Each number is 500 + 50 x the weight over its row's rms, rounded and kept within 0 to 999. Layers, rows and columns count from 0. Numbers have three digits each. The size before them is the row's rms in percent of the matrix's.

# v: layer 7 attention value, 256x256, rms 0.0408, rows 79-125, columns 0-63
# o: layer 7 attention output (transposed), 256x256, rms 0.0776, rows 79-124, columns 0-63
v79 097:518526481459508523485519522402451497424484446457496559562437498544515477472468630512460544471471512469504532418444505525487480547467478473571408513580553544477433477605529509478523522599480435
o79 104:451483465470482444462462525523507546522497535536481471500472539536474503558511542501510497496490525489414548483516544495576409553390447426456537469486540490523530521411522440448567444517474488
v80 102:495466516437432459550494519424517512478460492507530455506470500544531484526557550544471458435502530590469406531520534521504457480409497415530448526538578453464482493505487482533466471481513454
o80 111:458578546538582464448492515538502531520497609511422581542567525534502530540461516474488407452507498568497673521464498502592459559464496504455508488452481487442663482537489519509522480478351466
v81 101:427526547500481453473404519594490439523474455544521422472456490478468462476516383447509459549432563481554505455446387523557479487607480605458430429449506556544391524548520450547455438437510442
o81 109:533413451464518566439534428542504560498468468506529553399512488555481447548517524587453549451592417462427487503601580521446463385455478477554526532553554477559508576456613508466446446519559560
v82 105:472457520367530471623571450450541406496524538555541537556413570504509491527519582573477540436503559470482466506434476507512456509538483520567417480489548450465368473522428563433531512521486544
o82 113:499499463532417579412476542537491498503468537481481484529524548546471519483519493496477471499469464526479524372582508577548391514357415437449552484485554531508523553547579336518472430438494477
v83 101:444446507473441455484621535539474459522493540485459562484531538439478423533443426487461453547537527542422502444494603524476448436620538397606478578564489444543476474538568510569438504436502382
o83 113:469502433560505562497405504447470568500505436514513416594459530554445544528515592637542572475485480483549470564489482485506493575417434501459501382452424510527483525499485508463573515497522510
v84 088:489451574474449535514516472468466486532460578591456469516406430451429462473462503508486464508448468462559539499465511606470508542365554557361537419508484496447511509430513430503447458473461532
o84 094:543457469494447511488487511510514432464631466497581539506502480666528502441484456509526563501508570545461364535470489548494574402526534507594518574526470522537409558426514442445492546468531550
v85 109:608472478487550427526459518472549461589485512523475524503424474544553531460482441547449456461434450517547433554524619505513502557428544375497484538400535573408434480406439451490400478457450487
o85 116:495520536451458542479602549492525504426490477509516533637568504518549493420470493458538516428571455543511568389460449542548543425469491482490553565514579496449531492570531530542536558499425489
v86 098:424439556489441485532544472511578537526486520537504545566521483415427483520549466501521477489516462467470509445450573511442544447583568470483492522562549498449652430469575542459517414408547503
o86 108:442554422540435498568496577436462567482461439454434480602533544533492508463442525569534468508461451438591447514511529482546500536561480522527470426421548464557502535586419482502559487543398427
v87 103:438503548421485553461548514555556584516464496538531482517496439445585495544551435392423510479510505450529501450407488523578478559518600526435532583518493556508527459450516477520458434477523500
o87 102:548547536551485516517513501406533453501535457425558546521517508654524483381467470570553519469518487436483473535419445490419558436486513508580543467522489532481462611502414577519496549486484524
v88 089:351567459516483464507456517526533537572448549572446438390509442390476562590471437441471454618456471513505562439442411425546425456506589545477542507540529467491495569526527454525521569450489478
o88 102:509502488524574549487496534471528597512420508503456543530516493520499493501505565557506517401535499528528568601491458498458519514540440549518447517442482481445544483532412551511537517501440543
v89 104:583514514499469445505547378534489397543534621518518597506460442516564593538524502533565525465420570459485462543568456495453461511534525545519541353575432484539461494538520539450489594544476517
o89 106:506444520385491634553448494587522482526439457538546450454473473365435465538533502448434565536461494537425399485613483550593484473407510460496503488519571519557407504485518358529442452417606512
v90 100:654518493360481577515491503499579558456504563445505551454408544531548534440528591510555485336558490494532491542461523551472535497482426505458416466503573488492445458522483504532535597508515490
o90 099:471600509531522402509535529536441407447487520476490546600537473465546551585460497443485507477500485516427619450506492496609439588380514520417515488429504462499564449464550541499442423459506448
v91 103:448532531489454496460480495561547443543545504520543597539468458545477520517536533447516428477390494460553565526469549520387513558521522495590543523494518563528406456514407556484512470439526497
o91 120:459514461486479554566509580468473593497405458504450457588490532364414481452530580584473500505542468445569474467583514467518515502527464509414482452468493474531446488653513434599512481482486485
v92 089:520486482463465475415426527476459473607486560418561480513447454438472471495474473511454506479527516541446518522419465520520504529490553429519502531500541539487418521511426554398492511457465514
o92 099:565477477482401579486512464484550431428546417491596465516452515560502507397520460494561577593504511469491357490508506536459545394518429497549558494518443547510355510502564421542504519447622582
v93 106:485440446594510508492459428448458567576538439537561557481516549493523476524532507494505478541510442445470365478444514504453469450551422465563566519554533509594634516526529557516439465532406532
o93 110:497573592483496601518508470511534564517440544544508454548489501525517535589495493456514523471496518568491580513520461546579475574498529466484534452507497498433423444508460532515693611480583480
v94 101:516511620444532477559463416508531436561449595499531439507426426499573550530536475554452476489493485484533446577474404494542504515491510662400534423516542479509455544504437469501539495520498483
o94 115:558464478483457525508504415572492440492541457478555536399488447562476477439483425458494569523538492503442393481549502573472544374526523479607510537554509543509430523435572434467410519480576555
v95 097:485482577508476462535472438483545450469532614449537536557472383532524575468446518539468516529455466525429446524481462511469419523518583405529524418566578535513578542500540489472425546447466380
o95 114:498549496493493517530462561512546551590454492531521500602506470520430541501537475476510490476505520587544531486487455445615477556463481523446508467468416491451590458604424435512520558459387507
v96 096:397478549585484459451531452423468518483464547493509634570484546502543510496548555427512407580442454489456463493491577493484441511533535470554513577570493446520618420490507511446474490528506568
o96 102:455516479506471522576458554451416489548534463516514433522451526440448547432483509522507508550498549473606439550500448454524540492615507531479448434446473534475409486593481436544537519515443489
v97 094:565479465557504566465570563484471554417445450459537501462513447545555402448555613515476450451477519490482547468514538582481482549442412508539616496465465531395487511523568528465530410539448647
o97 101:584499536534482502422460456491509437484595453500623484458476548551556554541488427464514577558452579494463517520452478487456486516450484462511509466578483533492466478441477561467492590494592457
v98 089:540525445429444594512598580485533609433464562500448533545540496514545436519511590596461444430507441532537556580531516477497576432380434559533501529451518440429496499546481416518504557578517518
o98 079:519483573485466397528460464427476432417578502489536545461500519600532496419456411463499511521494532515457434500429481609508570451518554501563498480549445548534559524355491527412435532512503514
v99 100:553490516415460503559527446498438522572518597487438599456398465429520458549468522473448506448583546461519481464587459417474541516482520496475439496566491467483484485524534434526487459468471396
o99 098:525570458528465550486553552445583455519508532491489561543528523650540592443478522472497501471492520589473425487395472627511542507401484465595590534481555542496382546421491487494481541450530511
v100 107:389491485453527449550555468486531474477559438511486493466395538489503436523566620500500504452432478535491576427474523508448454509546448528550388512417521527418400463571404567496458494513554569
o100 110:491465425548487480452449539538503557410487518461428471582495538508454477483566520581519417498462460385536515493579568467495466480467478507476505456441495414573565555546560489552523425492452470
v101 098:486542470601446463498616442463491457502512425562555470575503519484480539486525506615472500514505480541445556517500592563498498432650400470555468491517446466521461487483620421484488438531461497
o101 110:428384440395465558477523506545540580444471452539480404541473555393426434480509519528467490536481467506515458458617515506530411473487473447462511437497521484576538491499512457456591551463514507
v102 100:469422526458457474547585437413533501443458381540530514472541597435505520450484556541527452549538451493434463429419477495514458428570459406501474508501464487598670433595535442552456482527519557
o102 103:419599526601551539479432538512492507475511568509406458572521520558521512614511547459541426480456479536544607572496500442567480572520583533513508440475490452463538505473447648544601546466424513
v103 097:539554431547548594385497522399500470571544501521526559453547461521497527446493578483507555399432416469493488544513512543497524517574500418493527503488551502570587488419498571435579509588465609
o103 103:501467544437468435551475498499569470473440385501529442541439456373461482494502470403561546577487551482445447517503430498530560486514477500529458496511507462499408473500431480514506530489564518
v104 099:555512521492537517548560540557515508465534481552506366484454547535480525504518484479516471487470478468515490490502551549533491481562493476409603420540443448531490395492497411495532550538559428
o104 101:512453565517505459524490450466400499467532464554545610491459453478496462435497453588418549517567515485566441570494508503549528402519595537582497473542479543603578556501505524483476493566384487
v105 092:609507565504498445522510424492486484597550539495501619552484440472549524484527493594530530416417519573531455469519607446524525525463458425456459485484555444491454406449492495368431536456473496
o105 086:525476472445375503617483527502486413460548485525576514550463485547479474361470406414512530541473536517507325458487477571554558442542506495569545536523495521547480527486511369504457538494452478
v106 096:618487467524460563512453504443445507444456431524459473513488582561496428439554581597441517427514554557421531481467530484461497493461441435568537570492533563533533487463516593514458477499481516
o106 097:495457449487434448452479453474512462461519488485563436494447527547514550585504479466553504556447535458480540479449507522493492568476428445486507451539410536525473500438529526460540538534587494
v107 102:431496458537483614491514501455545587455512490439494491474578545495552508503490537469500404487550468443531533487534540509539565434522465594472576533529517552440499411593661499578460419493480470
o107 109:585568543563556468449560443406486466530533562515500587450531503568618558491424425463499468507499526533478582520430463549505475562511552483537488521531498547477555473406471629453504498561468509
v108 092:541507506438538569499554489460497586542525466509435450573501409537441446433516646505420573522547489566544528537545566401557475554454440550510547512404519579456538487417399491517538506454439551
o108 097:563511504544427364523568520438514404420574487475550543495491492526548525405465395475541502535518517460511432450401475630495598448557558492558505557541518507498466545501493506485457518532497468
v109 097:540466462561522491405382568458456453471564534453455365422491564566475531509539407441504451459486470524454504513559421546526498559604561587447501453550442518483426540466445495525553530456555583
o109 085:445521511508602522482494413575476564503411454497507456485481484412490489491551568493484553515543445439571574516516566409413480474437473463527506485482547461496509509537539626505493481568581519
v110 099:567518427495451531495515417489493422554521534539430578527538565495473582561432458463449549516543464539448410577486505599539487487557463395565514417522435553485671535541584583522524567565536508
o110 092:468478552468587558517445476575480557526421447526482407487497421406491455574531517468522484507474471581499517508596483416592461557513518540463422501503519488524536439536378487482578520498474493
v111 099:556493488555461513417533494497453529476596539514427386543439558556535519577447528523447496500505550422520529527579420501521534528490514510427523416478463523436357477498512444493573416463532593
o111 104:575425510455504547437504430554493468489584435506566488365484455508555431456504479529494570539532504502429467440547519530491449403456504447577537538573574592531445524410537501440504513541581524
v112 093:581476449395538524565443458541508460521533504493506558510486463532534549468582577588501470431461574499513493484430565513416469538498559529420557523416557512491504529556542556403534414575425514
o112 095:532526535532385514510524541425519484502438608526502497572512538578508542452470452437545514529519477502438480408450476599554456553490423459514558494498531558429399486502543418532503552505531503
v113 104:417497490550514534445509473524434546475498480439566436467565533589476449447424642476488543427511531469532507458558475511544611525527516564553512482472476526418527411552465540567558465545498564
o113 106:491497513501600492501529509516549570563380514533405495483524452335495526625556515517483417475462446499486620505541495463480431577474509459421403515478533476491580461544483591577495495497498469
v114 098:507582480533516475608515496554550519597404545482498541524448425455438479502456384477460488578474417536566447512527558551505447465365596391489572507492508430463444578465377531501374545460472450
o114 104:454496500462486569503547554462528526474463511468430557556546511493503524503489591553524523409559501534460600502488414510524536485535449553463443555483509480452464534586486548539604606537483526
v115 094:420506471396496606492561540600491537477565407487493451514422483445448473544475470505512556553559439465491472571445483548588533473617529549435467465488368521580455513499547389540536515435423481
o115 103:503468537493575385501557509465556536466501551469461587499560509518557495513499474499489414461521507459527577544491502484475537461480588539566476514492550477496619562422409594468532512542435511
v116 099:513492588511469535538524493495521477490507430451526348511531503444531501454532469420435534526509440503511573540437511516494539509536551453582509617407473492529482594438376456543460395469486532
o116 108:503511505533527413389491464548473454442569479395489552477502515610536491522503494558586449443565519403518561476475486482449535437519528553487489486513474489459496605512554621494526557457588514
v117 097:572528510544476510532456455562523553449514410435515448533549489565455469564521537515447581533470587439441497492436411422461490478527499695505487436445454467490469507539494507490559477444567598
o117 099:498428494479487503430533437481497459482476598482527481362488516548575468519524425453494522541488478492451562470557572549502402503486436417520531546574529539518529565389521537426515486557568495
v118 090:505463554438491488528425487515557546508568551465517517513524453547441442533515550434463462538569520497525517457542359443529511482399514632430442457486516530521388494516468467490523463518475385
o118 086:512576504556438519506553500446514404517484589482478537487499505529520540345536481474516510542461509477546443454500527537484577479515495485608561579513534530527420543547551466574405446490539514
v119 094:510531527377559388457478547525536451506390534527436563488474467511588483537459471480467498499496458522604565468471438493465417555435572505530520558556494544371427498414376552472507526459477462
o119 098:498462485509443599502516559559499493484551462532489495495525475472545441430470547539525570421557528443432471429575552516474589414462431464482504630459561445496415529521623448466455507536558540
v120 098:428410411507475576485468529518489487429469440503519378478498540505476512539535534547525440524552485525453548558482533578521547522533431506588535446475548504482530447513598564514475504526543617
o120 095:491550555513618467441547456495513552507409542522427499482515540390530533626554509488470420488446452515506589546549493435502439528498565528453417503504505495467616452530401605571501472459461430
v121 100:482469523405499472645468561558565498475481516506528527553503489504510441470462567448565560493527522506555455524559397497552477485522592579417470512490500417433468544545427532494504536509634325
o121 109:457525510521563485460497501479528567504408633500351559520562503528509545556539525524475411420484487552447631500467535494526453573453473500503503492458510472467641512531502540536465431494329468
v122 103:567454528593513564532519594468458578509526500460450434534465438537552420476448559493500402450548478535519491507598478466544438555397520471435518577532506471478400465495515450453527586504534478
o122 111:547529524540474467438486428447529405516575518469537516443478540655568617482505423424549527519469564524437475495347510539482497544493449456557552474517473548490492479424548564456490537536512504
v123 114:499450538509491574482468453508491559540453473532494385485485470490451529515471347452422427540563457480486555571459515564580515421533524467507430527448499477492501444482516433551530443454469602
o123 121:566529525527574483493519396513479442445548454448531502430503490528574453479481480460542484541537489476560414536536488459427533398576606571527499531557474526506478540502480632501521571507552490
v124 105:539481505600478465422513466558492613524397508452498585421490535487551495517541491500531401506439480431442489487424511486457393526407447467525489497530449532473616507480523445524505493463417666
o124 107:552553553529457624558497474448484413482544489479534426463444487503520513444522507443517573605482523490544360514526490513426612477631562520526526475540495540525357519503480529567505578517642500
v125 096:532510481552449517518373530457522565556598510461534460550420423446485524471474550478461585532459475488544518470492464589484507500576494539459452520384555469517451480510505526420455473488534440